{"positions": "learned", "bias": "all", "beta2": 0.99, "doc_mask": true}
Each number is 128 + 24 x the weight over the matrix's rms, rounded and kept within 0 to 255. Layers, rows and columns count from 0.

# layer 2 MLP down (transposed), 256x64, rms 0.245, rows 101-153, columns 0-63
[[110 147 114 144 129 157 165 134  82  78 149 106 153 100 145 185 138 144 124 125 102 158 114 106 138  77 138 117 100 146 142 145 130  77 156 141 147 121  75 123 182 127 126 171 134 148 153 113 151  78 113 162 142 106  97 103 158  87 119 156  96 161 125 163]
 [ 80 135 139  95  89  93 132 137 162  65  85  77 111 151 106 120 155 151 139 106  92 171 119 166 148 139 153 185 106 137 129 114 100 124 104 141 101 172 137 138 128 147 173 110 124 103  98 153 151 124 116 145  82 113 135 116  82 120  90 153 116 120 127 156]
 [ 96 148 141 161 146 124 142  75  92 126 132 159 101 127 116 119  92 159 143 124  97 133 128 126 111 123  85 150 152 101 119 113 114 144 145 139 151 109 135 124 123 133 121 117 140 114 131 136 122 152 148 166 155 136 129 108 101 146 130 149 112  97 108  86]
 [126 104 141 130 164 154 136 108 125 126 142 115 147  95 139 149 146 138 131 111 125 134 166 142 130 147 120 140 137 130 121 129 134 108 128 115 132 150 124 143 134 151 139 113 152 150 152 109 132 150 109 140 129 126 131 113 112 142 125 118 140 105 129 127]
 [128 132  98 114 171 106 136 151 135 114 132 118 153 118 102  94 151 123 112  83 136 138 155 110 126 115 113 100 107 132 172 133 128 124 147 136 104 144 112  96 115 111 137 118 125  94  98 139 151 154 105 108 167 153 108 136 171 150 147 132 124  89 168 181]
 [143 135 135 133 105 116 118  56 111 143 138  77 177 104 116  92 115 131 125 132 107 102  94 114 128 125 162 128 121 124 124 144  87  94 142 147 133 123 109 148 148 148 156 144 123  99 155 116 166 123 146 127 156 143 140 114 163 119 133 132 109 112 101  87]
 [134  82 152 103 133 152 104 132 124 148 140 134 149 109 138 117 108 106 152 141 127 125 180 135 119  99 135 127 165 131 165 104 136 128 140 121 125 143 120 137 149 118 135 157  79 111 160 130 144 105  84 119 159 127 172 150 102 168 171 147 146 131  95 155]
 [142 151 124 112 111 159 139 102  94 156 190 110 118 114 128 101 159 158 118  94  97 115 128 153 166 126 129 126  96 110 136 125 106 125 155  80 165 161 143 120  94 108 105 149 123 135 124 139 109 117 120 174 144 104 113 104 130 184 128 114 110 112 109 156]
 [108 137 129 113 121 110 160 170 110 109 116  95 104 139 151 140 129 118  78 124 145 105 128 154 114 127 145 159 137 129 138 128 134  96 140  80 122  94 111  97 141 118 155 111 142 131 136 104 111 110 111 142 130 113 123 180 152 147 112 126 154 118 133 139]
 [134 109 182  98 157 181 119 115  96 132 117 149 108  99 119  77 138 123 135 107 123 139 121 134 112 188 116 143 127 130  96 119 107  98 123 120 147 122 112 149 159 127  94 113 134 119 114 125 173 112 118 140 143 104 114 134 153 123 126 114 123 128 156 106]
 [122 137 133 176 138 121 138 124 120 118 113 127 116 118 125 141 137 138  99 103 150 128 145 101 127 137 134 128 123 136 165 100 163 138 105 115 135  93 198 101 149 127 104 160 183 143  91  82  47 117  78 129 122 102 106 167 111 119 131 161 134  87 100 125]
 [101 128  78 152 101 143 125 160 121  98 154 153 135 107 121  91 182  97  89 142 129 148 134  93 194 160 124 141 161 141 127 115 128  97 123 107 102 103 123 107 136 144 148 133 139 128 201 100 116 171 145  92 135 132 162 107 146 134 139 144 107 120 117 142]
 [155 124 119 152 159 129 184 150 108 138 137  94 161 118 113 107 112 108 156 127 145 122 150 149 135  90 120 125 125 111 145 146 109 127 133  81 130 123  94  86 100 119 143 121 134 158 115 130 135 111 166 136  78 124 108 152 149 119 117 105 132 117 128 131]
 [147 149 123  96 126 145 117 137 113 120 140 147 171 121 117 109 153 151 164 103 128 136 179 121 132  81 154  96 157 115 155 146  86 147 147 112 163 141 132 140 115 121 129  84  96 111 111 144  91 133  98 124 111 128 143 109 123 145 148 101 138 178 141 138]
 [158 104 154 137 136 132 142 101 112 113 120 112 141 132 142 113 119 118 122 122 112 131 152 141  94 115 123 105 130 142 110 129 129  80 103 120 156 137 153 112  92 133  91 138 129 120 127 127 118 115 141  92  96  85 105 121 112 139 131 113 124 140 119 141]
 [130 126 151 142 142 143 141 112 136 122 150 129 143 158 144  82 110 164 113 121 123 123 140 135 136 109  99 125 110 141 145 144 112 111 137 127 114 148 167 124 109  99 149 145 107 159 107 109 119 103 136 129 131 116 119 117 123 110  96  95 144 126 127 128]
 [144 137 123 121 125 127 144  87 117 118 126 121 129 102 145 115 140  91  88 132 139 139 133 151 151 151 181 145 142 119  90  83 150  82 130 143 151 161 110 121 141 131 154  82 164 110 135 131 122 151 146 112 155 138 120 131 155 133 161 146 120  97 122 129]
 [131 124 132  61 137 107  94 125 161 138 113 143 122 128 110 151 103 164 162  75 153 131 131 133 133 135 179 180 103 135  83 128 139 143 103 147 157 105 100  84 140 140 119 188 117 137  76 101  99 116 180 143 148  98 141 172 147  98 185 125 121  98 153 117]
 [122  92 144 127 134  91 122 132 120 134 143 122 138 132  92 143  78  72 150 136 101 114 153 137 170 162  74  85 177 185 111 110 157 120 129 143 142 107 105 130 203 120  88 116  94 121 146 109 162 138 144  98 159 158 136 150 130 124 121 143 115 116 136  72]
 [139 119 143 122 152  70 153 122 138 149 110 102 147 123  97 141 117 113 212  82 129 108 168 134 149  66 130  98 148 136  69 145 114 160 168 161 124 160  95 149 125 146 181 109 115 116 133 179 171 156 149 147 137 133 117 109 111 111 113 121 101 161 149 111]
 [112 146 174 107 126 109 107 153  95 112 100 114 100 111 174 158 146 143 121 142 156 106 138 115 105 122 135 165  96  96 113 126 106 128 147 115 111 116 157 149 120 116 139 115 126 137 105  98 103 164 159 115 154 116 104 116 178 119 118 133 131 120  92 135]
 [160 127 171 111 114 131 115 105 115 107 163 135 151 102 116 143 148 114 114 121 117 134 130 120 116  97 150  96 144 166 114  98  92 139 135 133 129 166 146 172 115 122 117 144 123 146 114 137 130  69 112 115 174 109  99 121 121 192 150 150 135  98  95 164]
 [132 145 119 117 122 174 103 154 171 111 130 157 199 121 161  92 129 145 111 160 103 155 143 111 139 139 134 139 159 106 171 109 122 131 124 123 150 126 128  95 110 111 134  94 125 118 143 116 152 129 136  98 120  92 111 128  97 114 161 145 113 137 141 127]
 [164 121 130 147 117 108 130  86 129 161 145  96 168 132 124 141 159 136 149 109 154 139 108 143 146 139 175  92 120 119 123 120 160  91 121 145 151 143 112 101 156 122  95  84 160 122 116 131 156 118 121 120 118 128 135  96  90 123 143 114  83 112 145 101]
 [136 147 137 108  78 121 138 101  91 123 150 122 135 106 125 136 152 134 137 160 112  97 155 153 130 150 108 129  72 122 114 158  85 102 101 106 159 164 120 123 150 141 104 119 148 133 109 127 125 129 109 121  98 118 117 150 156 130 106 133 128 124 105 151]
 [150 103 112 109 106 125 156 130 141 140 155 142 121 169 126 159 155 111 109 129 128 119 126 153  70 151 115 111 167 139 119 125 156 124 160 125 128 118 129 105 177 143 110 130 141  93 103 182 132 127  70 155  74 170 148 152 132 155 128 102 117  85 113 143]
 [125 137 166 125 152 121  80 137 152 154 144 183  65  94 158 156 138 170 102 111  99 112 159 131 122 148 111 179  92 177 128 109 159 159 105 124  92 132  94 154 139 168 147 140  95 103 155 135 107 138  99 148 139 170 120 140 135 136 140 140 116 122 129 114]
 [128  88 125 110 146 104 141 123 133 127 134 118 152 143 122 158 134 110 145 169 111 114 140 105 126 123 117 121 114 170 127 130 108 154 118 166 129 109 145 129 110 154 154 127 143 134 135 130 132 118 129 162 135 154 140 107 118 137 150 160 139 150  77 147]
 [146 137 153 146 136 134 115 126 164 142 134 122 132 150 135 113 122 130 121 120 125 120 107 138 111 112 124 128 126 168 133 117 118 103 131 133 149 134 121 141 123 140 137 120 103 132 121 152 119 142 119 103 105 115 152 114 140 109 118 115 136 149 130 138]
 [188 134 148 144 157 161 123  93 155 137 111 101 128 120 110 106 131 130 116 162 125 139 154 111  97 126 163  94 119 131 130 132 133 107  91 149 148 115 151  93 114 114 139 116 143 146 146 102 167 135 111  88 157 133 103 157 128 157  93 130  98 120 107 145]
 [157 126 134 129  86 135 145 147 137 108  92 120 153  88 185 170 103 109 107 151 109 131 105 106 103 113 111 134 135 101 147 101 110 139 162 119  97  87 127 132 125 139 126 121 125 144 133  86 115 127 169 127 111 137 131 121  73 116 181 119 170  97 107 142]
 [153  90  91 131 125 137 150 139 178 156 144  89 163 124 123 172 110 140  74 144 149 152 152 174 141 112 124  98 104  77  99  76  91  70 133 125 112 129 147  69 150 148 150 128 129 107 156 144 110 119 135 147 107 125  75 124 105 143 124 145 164 129 170 139]
 [157 118 106 121 130 122 171 103  92 135 142 121 156 134 115 123 143 115 114 102 112 122 144 138 134 183 121 113 134 139  94 138 141 117 115 112 152 135 113  93  95 152  99 158 159 107 123 141 124 131 141 139 122 106 155 111 125 120 167 105  81 147 146 120]
 [114 116 102 149 114 125 155 150 149 149 134 109 122  93 127 141 117 103 139 120 110 121 121 127 111 124 123 158 108 161 107 116 136 127  91 106 133 118 156 129 101 152 119 143 140 112 133 109 144 120 134 122 117 118 149 114 130 109 109  98 124 125  91 160]
 [103 113 127 134 172 132 106 110 138 142 101 148 126 110  71 140  97 141 173  95 103 136 120 151 116 127  95 110 149 113  89 134 107 132 138 162 126 143 142 165 105 118 149 109 135 124 118 102 173 105 117 150 164 134 156  85 125 127 136 104 122 122 148 131]
 [150 109 119 122  81 123 125 108 130 133 149 110 142 117 175 148 152 131 114 153 126 113 121 129 131  88 108  94 101 144 154 118 130 142 124 136 133 158 158 143 134 157 124 120 129 116 115 119 116 102 106 103 134 112  90 132 144 167 133 128 147 130 119 149]
 [120 110 133 144 119 139 151 108 141 133 176 125 112  99 103  84 129 132 140 114 133 124 119 125 165 128 123 147 149 103 132 128 127 184 178 119  76 137 144  95 108 142 125 103 134 157 129  94 122 102 121 135 108 147 112 109 145 169  95 128 149 127 110 136]
 [148 106 105 148 154 131 132 118 114 114 135 151 106 106 103 166  70 121 107 127 131 102 120 156 135 129 109  98 180 131 134 127 103 113 143 111  89 131 115 144 178 130  72 134 113 155 126 172 112 157  78 148 146 176 185 130 135 126 100 132 158 163 123 177]
 [103 163 127 104 126 117 132 193 121 119 130 127  88 150 151 165 159 155 114 160 153 119 162 154 128 136  87 190 120 124  78 148 144 108 169 100 133 115 136 171 133 130 123 109 126 118 104 106 121 155 131 118 127 117 131 118 152 150 115 115 122 143 118 109]
 [133 115 119 154 161 150 182 120 129 137 137  80 170 104 114  96 139 157 145 106  95 119 132 141 153 119 125 129 156 109 152 119  96 136  97 119 128 153 102 123 115  95 124 121 169 117 142 157 166  81 126 164 140 129 122 117  95 120 131 156 131 137 103 113]
 [141 131  71 100 161 120 183 143 134 152 185 145 196 133 116 149 119  80 145 126 141 123  89  32 146  94  94 148 138 156 121  49 183 123 132 155 105 102  81 176 100 124 128 103  59 113 156 133 138 119 133 178 115 136 149 100 113 146 134 157 162 134 139 136]
 [173 129 141 110 113  95  87 110 160 111  91 129 177 104 155 114 121 112 156 142 167  97 114 135 141 132 160  94 135 122 136 155 117 142 146 142  94 169 120 141 122 143 117 125  87 116  70 155  92 140 106 107 132  70 177 162 119  94  92 116 127 130 136  91]
 [136 145 127 155 124 119 146 150 116 139 138 130 125 140 139  97 135 135 134  89 115 116 121 133  91 122 122 141 111 132 127 130 140 128 135 119 114 119 102 147 133 121 131 121 112 156 129 135 130 127 120 124 139 114 149 103 106 129 130 107 144 133 123 129]
 [ 99 148  52 120  99 129 165 155 103 134 139  79 117 119 147 132 105 127  92  77 114 160 119 136 118 157 125 123 109 152 107 134  77 116 121 111 166 105 186  92 170 111 104 174 162 132 122 137 142  71 195 119 124 127 130 111 159 134  75 171 160 155 174 109]
 [120 122 170 147 141 108 135  89 139 192 101 159 155 137 116  91 145 143 148 122 131 173 133 115 102 128 144 110 168 141 162 114 135 121 118 138 122 100 150 142 159 183  90  97 111 163 165 117 107 150  90 170 156 127 130 120 143 129 109 138 141 116 141 132]
 [101 114 156 163 105 137 133 124 157 139 120 153 126 127 128 119  89 124 122 134 137 118 110 133 110 131 124 139 154 102 133  98 132 120 112 133  95 159 143 137 132 137 137 126 130 163 147  95 117 126 132 144 139 127 147 150 111 126 139 105 145 120 112 121]
 [131 149 113 137 106 116  89 104 156 155 158 161 161 134 135 178 111 132 116 128 138 146 147  99 103 121 120 107 101 154 137 130 129 132  79 133 115 154 132 124 132 161 100 156 136 118 112 101 110 178 174 130 126 150 103 107 134 141 125 140 152 109 119 132]
 [134 134 116 109 140 122 153 149 138 155 116 151 141 122 148 149 132 108 146 110 132 145 110 127 150 171 117 146 146 151 134 157 126  98 150 109 133 124 117  91 126  93  61 104 156 143 144 125 108 149 110 142 152 122 149 150 109  98 112 124 134 126 149 110]
 [187 140  71  97 131  85 119 150 165  93 129 150 132 137 130 119 119 141 122 164 119  93 137 150 153 140 151 120 117 164 123 143 188 141 146 132 124 132 194  95 125 156 123 138 108 124  90 124 192 143 124 144 158 117 143  89 149 118 140 122 129 145 153 132]
 [160 123 170 107 138 140 204 107 162 156  52 200  79  92 130 130 117 119 158 137 117  99 141 111  82 130  69 135 143  96  76 138 133 105  79 121 158  82 107 115 104  96 166 135 142 142 138  87 147 108 108 121 158 167 198 126  82 109 134 173 142 122 133 114]
 [117 155 136 147 136 108 137 119 117 153 151 119 142 133 120 103 108 143 124 113 128 108 125 139  90 137 107 146 130 146 111 106 109 134 135 127 117 145 106 136 110 111 109 116  89 145 142 138 118 118 144 103 108 139 153 119 108 121 117 118 133 108 110 101]
 [103 182 133 131 115 119 108 169 180 125 115 140 151 150 149 213  57 125 114 121 148  68 146 185 159  82 124  93 150  53 110 122  88  98 148 188  82  85 152 139  66 154 159 166 106 153 110 141  76 174 214 136 196 182  98 107 104  97 190 179 117 112 105 136]
 [182 141 133 124 109 153 153 124 116 161 145 101 174 127 126 114 142 131 163 116 124 132 156 110 133 160 111  77 141 129 127 181 151 138 152  81 149 122 130 103 127 133 136 112 146 122  93  75 135 123 168  97 154 174 127 122 185 149 134 111 125 113 146  96]]
# layer 2 MLP up, 256x64, rms 0.262, rows 102-153, columns 0-63
[[129 109 140 142 169 124 107  96 110 159 143 123  89 122 147 141 117 130 124 124  91 157 116 100  83 132 153 149 139 135 110 121 188 137 105 152  87 105 127 130 130 175 125 155  86  97 133 148 118 129 117 102 123 104 144 107 118 137 104 134 171 139 145 106]
 [177 143 146 206 121 112  93 157 160 129 150 117 134 152 135 116 121 138 120 160 127  79 143 112 110 183 143 130  63 137 165  96 142 170 153 140 108 145 106  88 113 120 105 180 106 156 136 135 128 144 151 133 109 125 119 101  92  81  84 125 141 135  85 101]
 [161 115 119 143 141 127 136 154 130 137 133 139 159 151 130 114 126 132 132 149 129 102 118 132 111 134 133 111 109 148 116 120 141 130 118 120 137 143 136 132 147 127 102 159 125 119 151 134 106 115 144 140 101 129 126 134 127 110 114 120 113 142 139 124]
 [149 121 138 145 154 136 139  94 124 130 103 121 139 170 133 122 136 133 152 178 135  97 152 116  79 187 106 111 149  90 121 120 119 105 127 127 123  87 183 124 137 156 129 132 176 136 113 133  96  61 143 119 120 124 142 171 135 116 103 113 129 127 113 109]
 [ 85 129 149 168 123 145 138 115 141 143 124 204  67 109 130 160 129 145  89 118 164  82  97 127 116 127 157 133 157  90 104 147 118 146 112 130 103 161 146 160 109 149 107 116  75 127 126 106 151 111 126 144 140 121 174 127  89 136 137 118 126 141 138 147]
 [132 177 122 132 140  99 147 127 138 108 153 130 118 118 137 137 161 175 122 104 156 134 115 104 139 109 136 108 130  87 102 154 139 120 125 159 169  89 126 123 108 134 123 140 153 143  76 148 141 140 152 114 117 111 105 119 188  92 126 157  98 118 137 125]
 [152 149 156 198  91 155 120 105 135 128 189 139 122 115 119 125  93 119 145 159 136 146 138 126 118 116 127  97  27 118 121 158 162 126 167 141 142 139 121 117 133 115 147 131 120 143 106 131 127  96 112 137 111 133 150 117 112  63 152 141  86 151 111 140]
 [110 157 127 103 127 108 142 138  93 143 106 148 156  98 103 148  89 103  81 128 130 129 124 104  97 110  64 117  92 127  93 126 132 137 101 167 128 138 120 123 117 109 129 155 114 105 138 147 120 133 162 114 161 140 116 143 170 169 164 170 109 135 150 127]
 [135 170 153 185 119  77 117 117 140 129 132 125  77 135 150 154 116 137 105 120 136 152 152  55 118  96 143 134 138 123 130 130 146 121 138 152  71  86 118  95 152 159 161 100 130 136  97 117 113 139 115 149 172  97 128 146 126 120  90 140  91 149 115 143]
 [154 138 138 136  96 159 114 138 144 108  81 130 153 153 137 119 100 109 153 133 114 134 123 169 101 146  97 103  97 137 146 125 102 141  97 125 119 193 139 117 136 143 158 119 142 132  84 147 128 150 105 150 103 130 126 163 130 161 114 116 108 138 124 144]
 [ 92 146 150 146 156  99 114 133 141 161 136 131 117 140 110 122 130 113 127 117  83 117 114 123 133 160 108 116 129 152 111 132 157 184 129  91  96 116 156  94 141 135 139 138 158 141 152 104 139 138 150 108 133 157 132 118 139 124 133 110 135 107 122 137]
 [105 116 128 129 153 127 122  93 118 128 120 138 152 103 128  87  91 146 124 140 101 120 113 111 101 167 128 150  96 131 103 126 114 136 145 132 154 105 118 110 158 132 122 133 120  93 120 129  97 132 103 141 168 136 167 118 185 141 149 129 101 140 138 177]
 [125 135 144 127 156  89 146 149 165 120 106  83 148 148 102 112  99  96  93 130 149 117 130 170  82 102 111 129  91 122 113 130 155 143 127 153 119 140  91 103 122 129 121 109 172  97 131 104 122 159 111 104 138 114 118 159 152 128 133 133 146 134  86 135]
 [140  91 116 131 151 137 135 118 148  91 111 131 117 139 153 139 101 108 131 116 116 144 147 107 157 143 117  95 146 119 110 151 130  81 121 118 139 113 138 119 136 124 143 131 136  94 124 129 130 153 125 175 120 114 112 146 113 128 150 106 128 134 103 120]
 [137 139  70 120 126 109  92 120 121 120 120 129 115  93 134 153  92 117 137 129 148  99 111 109 123 129 141 134 107 116 123 118 137 122 117 117 135 123  92 144 110 110 147 141 166 117 128 156 141 139 118 134 130 112 122 141 127 141 163 124 117 148 121 117]
 [109 140 130 137  70 108 121 110 111  93 182 136 137 176 124 124 150 156 157  82 141  91 138  99  92 138 115 114  89 129 141 165 130 152 183 122 125 121 141 119 114 125 100 117 144 132 102 153 124 125 117 177 107 140 148 104  93  86  99 116 111 128 126 156]
 [139 140 130 178 153 130 140 158 145 122 104 141 113 102 105 128  99  71  74 146 105 138 118 118 155 162  52 138 118 122 132 101 123 135 132  92  92 137 120 152 138 107 112  99 130  84 117 152  86 145  99 141 135 146  90  92 181 129 110 153 128 144 123 101]
 [135 106 135 140 128 143 103 183 122 155 133 141  96 142 154  98 118 147 137 126 145  95 159 120 107  72  95 150 105 157  91 156 123 137 143 102  68 100 118 136 166 125 126 156 131 128 146 136 155 125  85 139 132 130 140 142 131 122 125 110 146 171 140 113]
 [136 138 121 159 140 140 134 138 131 169 126 127 138 106 126 100  88 123 150 129  79 194 132 109 120 156 122  89 153 129 112 143 108 171 156 136 182  77 136 183  70 126 151 156 152 117 104 128 124  98 188 112 126  72 108 148 161  65 122 143  96 143 139 101]
 [164 129 170 103 129 119 127 166 109 154 118 140 103 111 116 139 118 120 108 101 134 130 161 116 120 144  73 151  79 134  77 135 120 163 153 102 139 132 175 159 170 122  92 140 154 101 108 116 101 135 151 151 163 128 178 151 162 121 150 108 145 117  92 103]
 [112 149  67 124 116 116 129 126 154 119  81 132 144 126  84 143 160 133 154 116 143 155 129 117 148 152 136  75 132  60 118 146 136 164 115 148 115  67 101  80 105 150 129 137 183 113 138 104 124 186 163 157 132 156 113 112 158 132 152 152  92 141 103 138]
 [130 155 144 147 111 153  98 156 132 118 111 172 164 165 156 127 151 141 144 120 143 136 157 132 128  97 134 114 157 127 108 116 111 126 145 123 138 126 159 129 128 127 131  79 150 112 148  91 126 126 113 117 149 110 119 136 121 103 149 114  94 130 135 116]
 [126 110 149 120 141 141 120 142 129 142 116 162  90 190 163  98 165 128 132 128 142 127 109 129 113 131 158 115 107 151 118 148 119 148 159 125 116 132  97 141 133 156 112  88 107 126 119  91 130 142 131 162 149  94  92 104 115 170 153  87 169 126 123 151]
 [149 125  86 150  81 134 115 101 133 126 150 153 116 118 142 115 128 141 103 170 123  72  97 128 103 135 119 125 101 158 147 132 125 137 138 156 158 140 135 136 150 133 120 152 128 122 137  96 130 125 144 137 152 180 131 139 130 125 159 121 165 126  93 153]
 [127 130 143 121 114 151 151 130 124 126  99 116  77 142 148 105  69  82 150 153 121 110 121 163 136 148 136  70 104 120 106 152 124 148 130 147 155 116  83 117 149 131 164 106 106 120  73  96 155 159 133 118 171  92 128  60 175 110 141 120 103 161 110 142]
 [ 88 162 131 191 153 137 119 134 119 113 121 130 154 132  88 148 135  90 114 119 113 110  78 122 142 153 122 156 143 116 103  80 151 173  71 127 130 138 133 112  98 157 135 119 131 135 135 143  97 138 150 106 162 103 150  77 172 143 107 165  93 124 128 144]
 [159  95  89 112 165 105 153 187 169 123 124 130 181 152 104 139 118  85 147 132 138 138 141  89 157 147 116  87 125 118 139  79 125 168 134  89 141 166  98  96  83  90 152 165 140 149 115 111 135 127 128 147 118 118 135 114 116 135 148 107 146 120 112 124]
 [129 126 146 144 119 114 114 131 135 126 101 110 106 142 113 107  97 117 118 110 108 152 148 144 114 125 107 142 132 169 120 102 126 159 161 122 134 130 138 134 138 139 141 128 137 128 158 133 133 162 115 143 116 136 125 135 133 109 108 123 151 149 126 125]
 [112 112 152 146  99 114 125 124 142 143 144 152 126 150  92 144 130  98 136 139 161 120 118 109 165 151 153 113 151 142 124 133 134 118  85 112 120 143 134 177 126 123 132 129 132 135 139  98 148  92 151 112 134 105 137 129 121 139 150 129 128 136 141  95]
 [171  86 128 145 121 131 175 159 117 110 157 107 129 112 136 120 133  95 129 105 107 148 150 118 128 131  83 113 148 175 103 149  95 102 164 135 132  74 150 138 124 148 115  95 136 105 117 131 136  85 163 124 106  96 132  98 123  89 166 101 122 139 140 102]
 [106 142 116 145 117 120 135 109 128  78 119 127  78 148 169 133 143 121 121 123 155 133 102  92 125 139 150 128 112 137 165 105 175 177 119 100  88 146 107 101  75 133 152 132 166 150 130  81 124 134 150 116 111 156 149 114 158 134 158 118 149 128 120 177]
 [ 88 105 128 103  89 163 152 126 130 142 122 169  88 129 113 149  81 117 127 106 139 113 103  98 106 137  88 155 133 122 126  91 146 159 139 152 153 150 118 143 102 136 133  95 110 146 121 128 131 146  77 166 136 127 133 130  90 108 124  77 141 111 155 168]
 [137 149 105 163 109 127 145 161 144 132 132  84 113 115 134 117 136 132 126 142 147 134 127 117 134 138 173 133 110 124 144 105 121 165 105 154 159 117 148 123 122 156 134 130 171 128 122 119 167 132 145 144 127 147 120 131 135 117 129 129 108 140 106 159]
 [153 174 133 125 122 123 112 158 167 141 113 103 111 146 141  99 140 149 107 159  95 121 147 156 126  97 157 139  96 128 155  97 120 151 147  98  93 130 107 134 123 129 151 165  64 140 117 175  96 143 124 119 140 121 112 139 120  86 112 142 141 165 113 107]
 [144  97 118  91 134  95  99 128 102  88 138 162 147 119 128 133 139 117 124 160 116 102 135 127 127 148 126  91 108 149 112 136 137  90 121 165 132 135 131 132 155 112 135 124 164 131 128 165 136 128 142 108 114 119  84 106 139 128 136 132 140 124 114 115]
 [109 135 130 154 111 120  99 132 142 137 153 130 146 167 128 125 107 161 107 115  98  90  81  98 123 188 123 118  74 146 165 159 160 162 140 138 141 144 108 104 106  76 126 140 148 148 120 127 162 144 174 135 128 139  96  99  94 102 123 125 116 125 147 152]
 [119 156 130 233 129 159  97 100 120 108 125 140 104 140 116 129 154 133 126  99 139 120 154 114 104  97  71 138 146 151 126 164 142 158  87  93  71 104 147  99 157 172 145 140 163  89 103 116  90  95  62 144 126 115 172  98 100 135 125  80 133 138 185 150]
 [ 88 126 114 119 145 104 142 174 152 110 106 111 135 127 124 160 149 109 128 166 136 103 142 153 119  90 140 166 109 131  87 102 134 156 145 133 127 167 119 153  90 119 129 131 120 103 146  88 125 139 190 174 145 144 111 131 143 110 134 125 133 159  56 151]
 [163 130 144 113 113 131 168 122 112 150 130  97 127 147 147 124 119 134 104  96 119 175 121 103 129 114 114 135 160 103 105 109 141 146 106 149 166 164 143 126 134 129 115 164 103  69 105 153 151  59 150 160 106 101 100 161 118 156 135 121 126 140 119 173]
 [127 141 171 129 151  86 112 196 171 101 149 121 109  89 126 184  92 153 142 116  29 153 107 202 137 142  82 126 134 122  82 121 136  80 116 172 120 163 125 127 131 103  99 116 172 123 119 129  70  85 119 104 158 135 169 191 138 113  99 145 138 144  96 140]
 [116 173 107 155 136 126 160 130 107 132  97  63 153 149 153  95 133 148 118 139 145 135  86 108 144 134 151 124 117 138 146 102 173 132  85  83 132 141 124  63  74 155 145 176 146 124 185  94  79  82 148  92 103 112 106 119 128 131 115 118 131 146 126 168]
 [129 161 114 141 171 155 154 136 118 121 127 106 146 105 145 126 121 159 107 119 130 144 124 131 147 122 133 104 102 136 107 124 135 130 123 168 124 141 147 109 125 159 108 107 121 112 116 111 112 137 105 135 114 145 116 136 145 106 102 158 133 119  88 127]
 [140 128 149 137 158  89 101 138 147 144 113 133 153 164 118 140 132  86 165  93 113 152 162  79 195 157 102 136  89 119  84 189 131 144 176 126 168 168  91 166 141 164 131 110 118  67  98 146 115 157 145 117 115  97  98 110 172 124 121 115  87 124 103 151]
 [151 115 116 147 119 118 119 153 153 119 165 127 109 123  97 127 146 126 122 144 100 128 101 140 155 133 129  95 138  98 117 133 112 168 145 163 147  97 124 154 130 108 149 182 104 117 120 140 178  89 169 117 103  63 126  92 153 136 183 121 119 146  87 157]
 [156 156 130 126 104 114 141 156 119 153 119 120 149 137 121 124 167 123 145 109  96 145 143 141 112 118 120  83 132  99 109 161 104 126 133 112 107 105 133 141 107 108 114 149 105 135  91 161  77 120 157 118 106 104 113 132 181 141 154 140  96 124 118 117]
 [185 100 129 128 130  99  91  77 151 135 116 126 173 118 141 195 146 133  75 132 157  90 119 120 104 149 111 109 134 129  98  87 124 171 135 114 101 124 180 116 155 152 130 131 158 123  98 102  88 120 112 125 144 121 134 143 138 138 114 128 162 151 117 128]
 [123 148 116 139 100 126 159 128 146 110 137 118 128 103 127 158 155 162 163 128 145 101 122 104 131 145 103 104 148 149  85 179  93  95 129 133 141 165 146 143 102 145  81 126 157 121 147 143 134 121 153 152 108 139 138 148  91  93 110  97  82 149 109  89]
 [120 162 109 159 123 188 164 143 130 156 106 139 134 162 141 135 132 126 152 101 141 140 110 144 152 125 110 124 128 143 136 135 158 145 146  79  89 138 124 138 110 102 123 182 132 102 129 118  96 116 130 118  74 117 120 120 121 142 153 152 140 127 135 136]
 [ 85 131 154 133 169 149 155 127 128 140 113 149  92  82  84 200  82 118  99 143 142  98  66 124 141  86 143 166 131 168 135 157 156 158 118 124  56 195  99  92 150 100  77  32 153  53 152 121 124 100 117 119 133  96 152 145 120 104 129  86 130 160 164 112]
 [ 97 128 132 162  75 117 139 154 114 149 139 109 126 136 122  90 143 116 115 131 155 133 105 157  96 141 153 145 145 118 136  85 121 137 103 138 119 131 130 140 127 157 103 106 130 126 124  94 151  96 133 123 119 157 126 134 143 138 113 140 133 116 137 151]
 [ 90 179 125 133 156 125 150  80 160 110 122 110 130 103 148 107  90 110 142 124  74 128 109 166  39 200 183 179 115 117  76 114 164 109 173 109 151 110 106 105  61  69 126 129 125  29 127 169 110 151 196 104  83 143 134 125 145 128  83 146 112 156 164 201]
 [ 91 126 101 138 137 143 111 130 142 176 129 142 120 110 128 119  94 121 134 107 120 145  94 131 147 136 157 108 132 119 120 153 147 119  95 117  71 112 126 101  95 110 130 144 115 113 157 132 143 141 155 124 130 169 139 107 123 161 147 156 124 140 165 131]]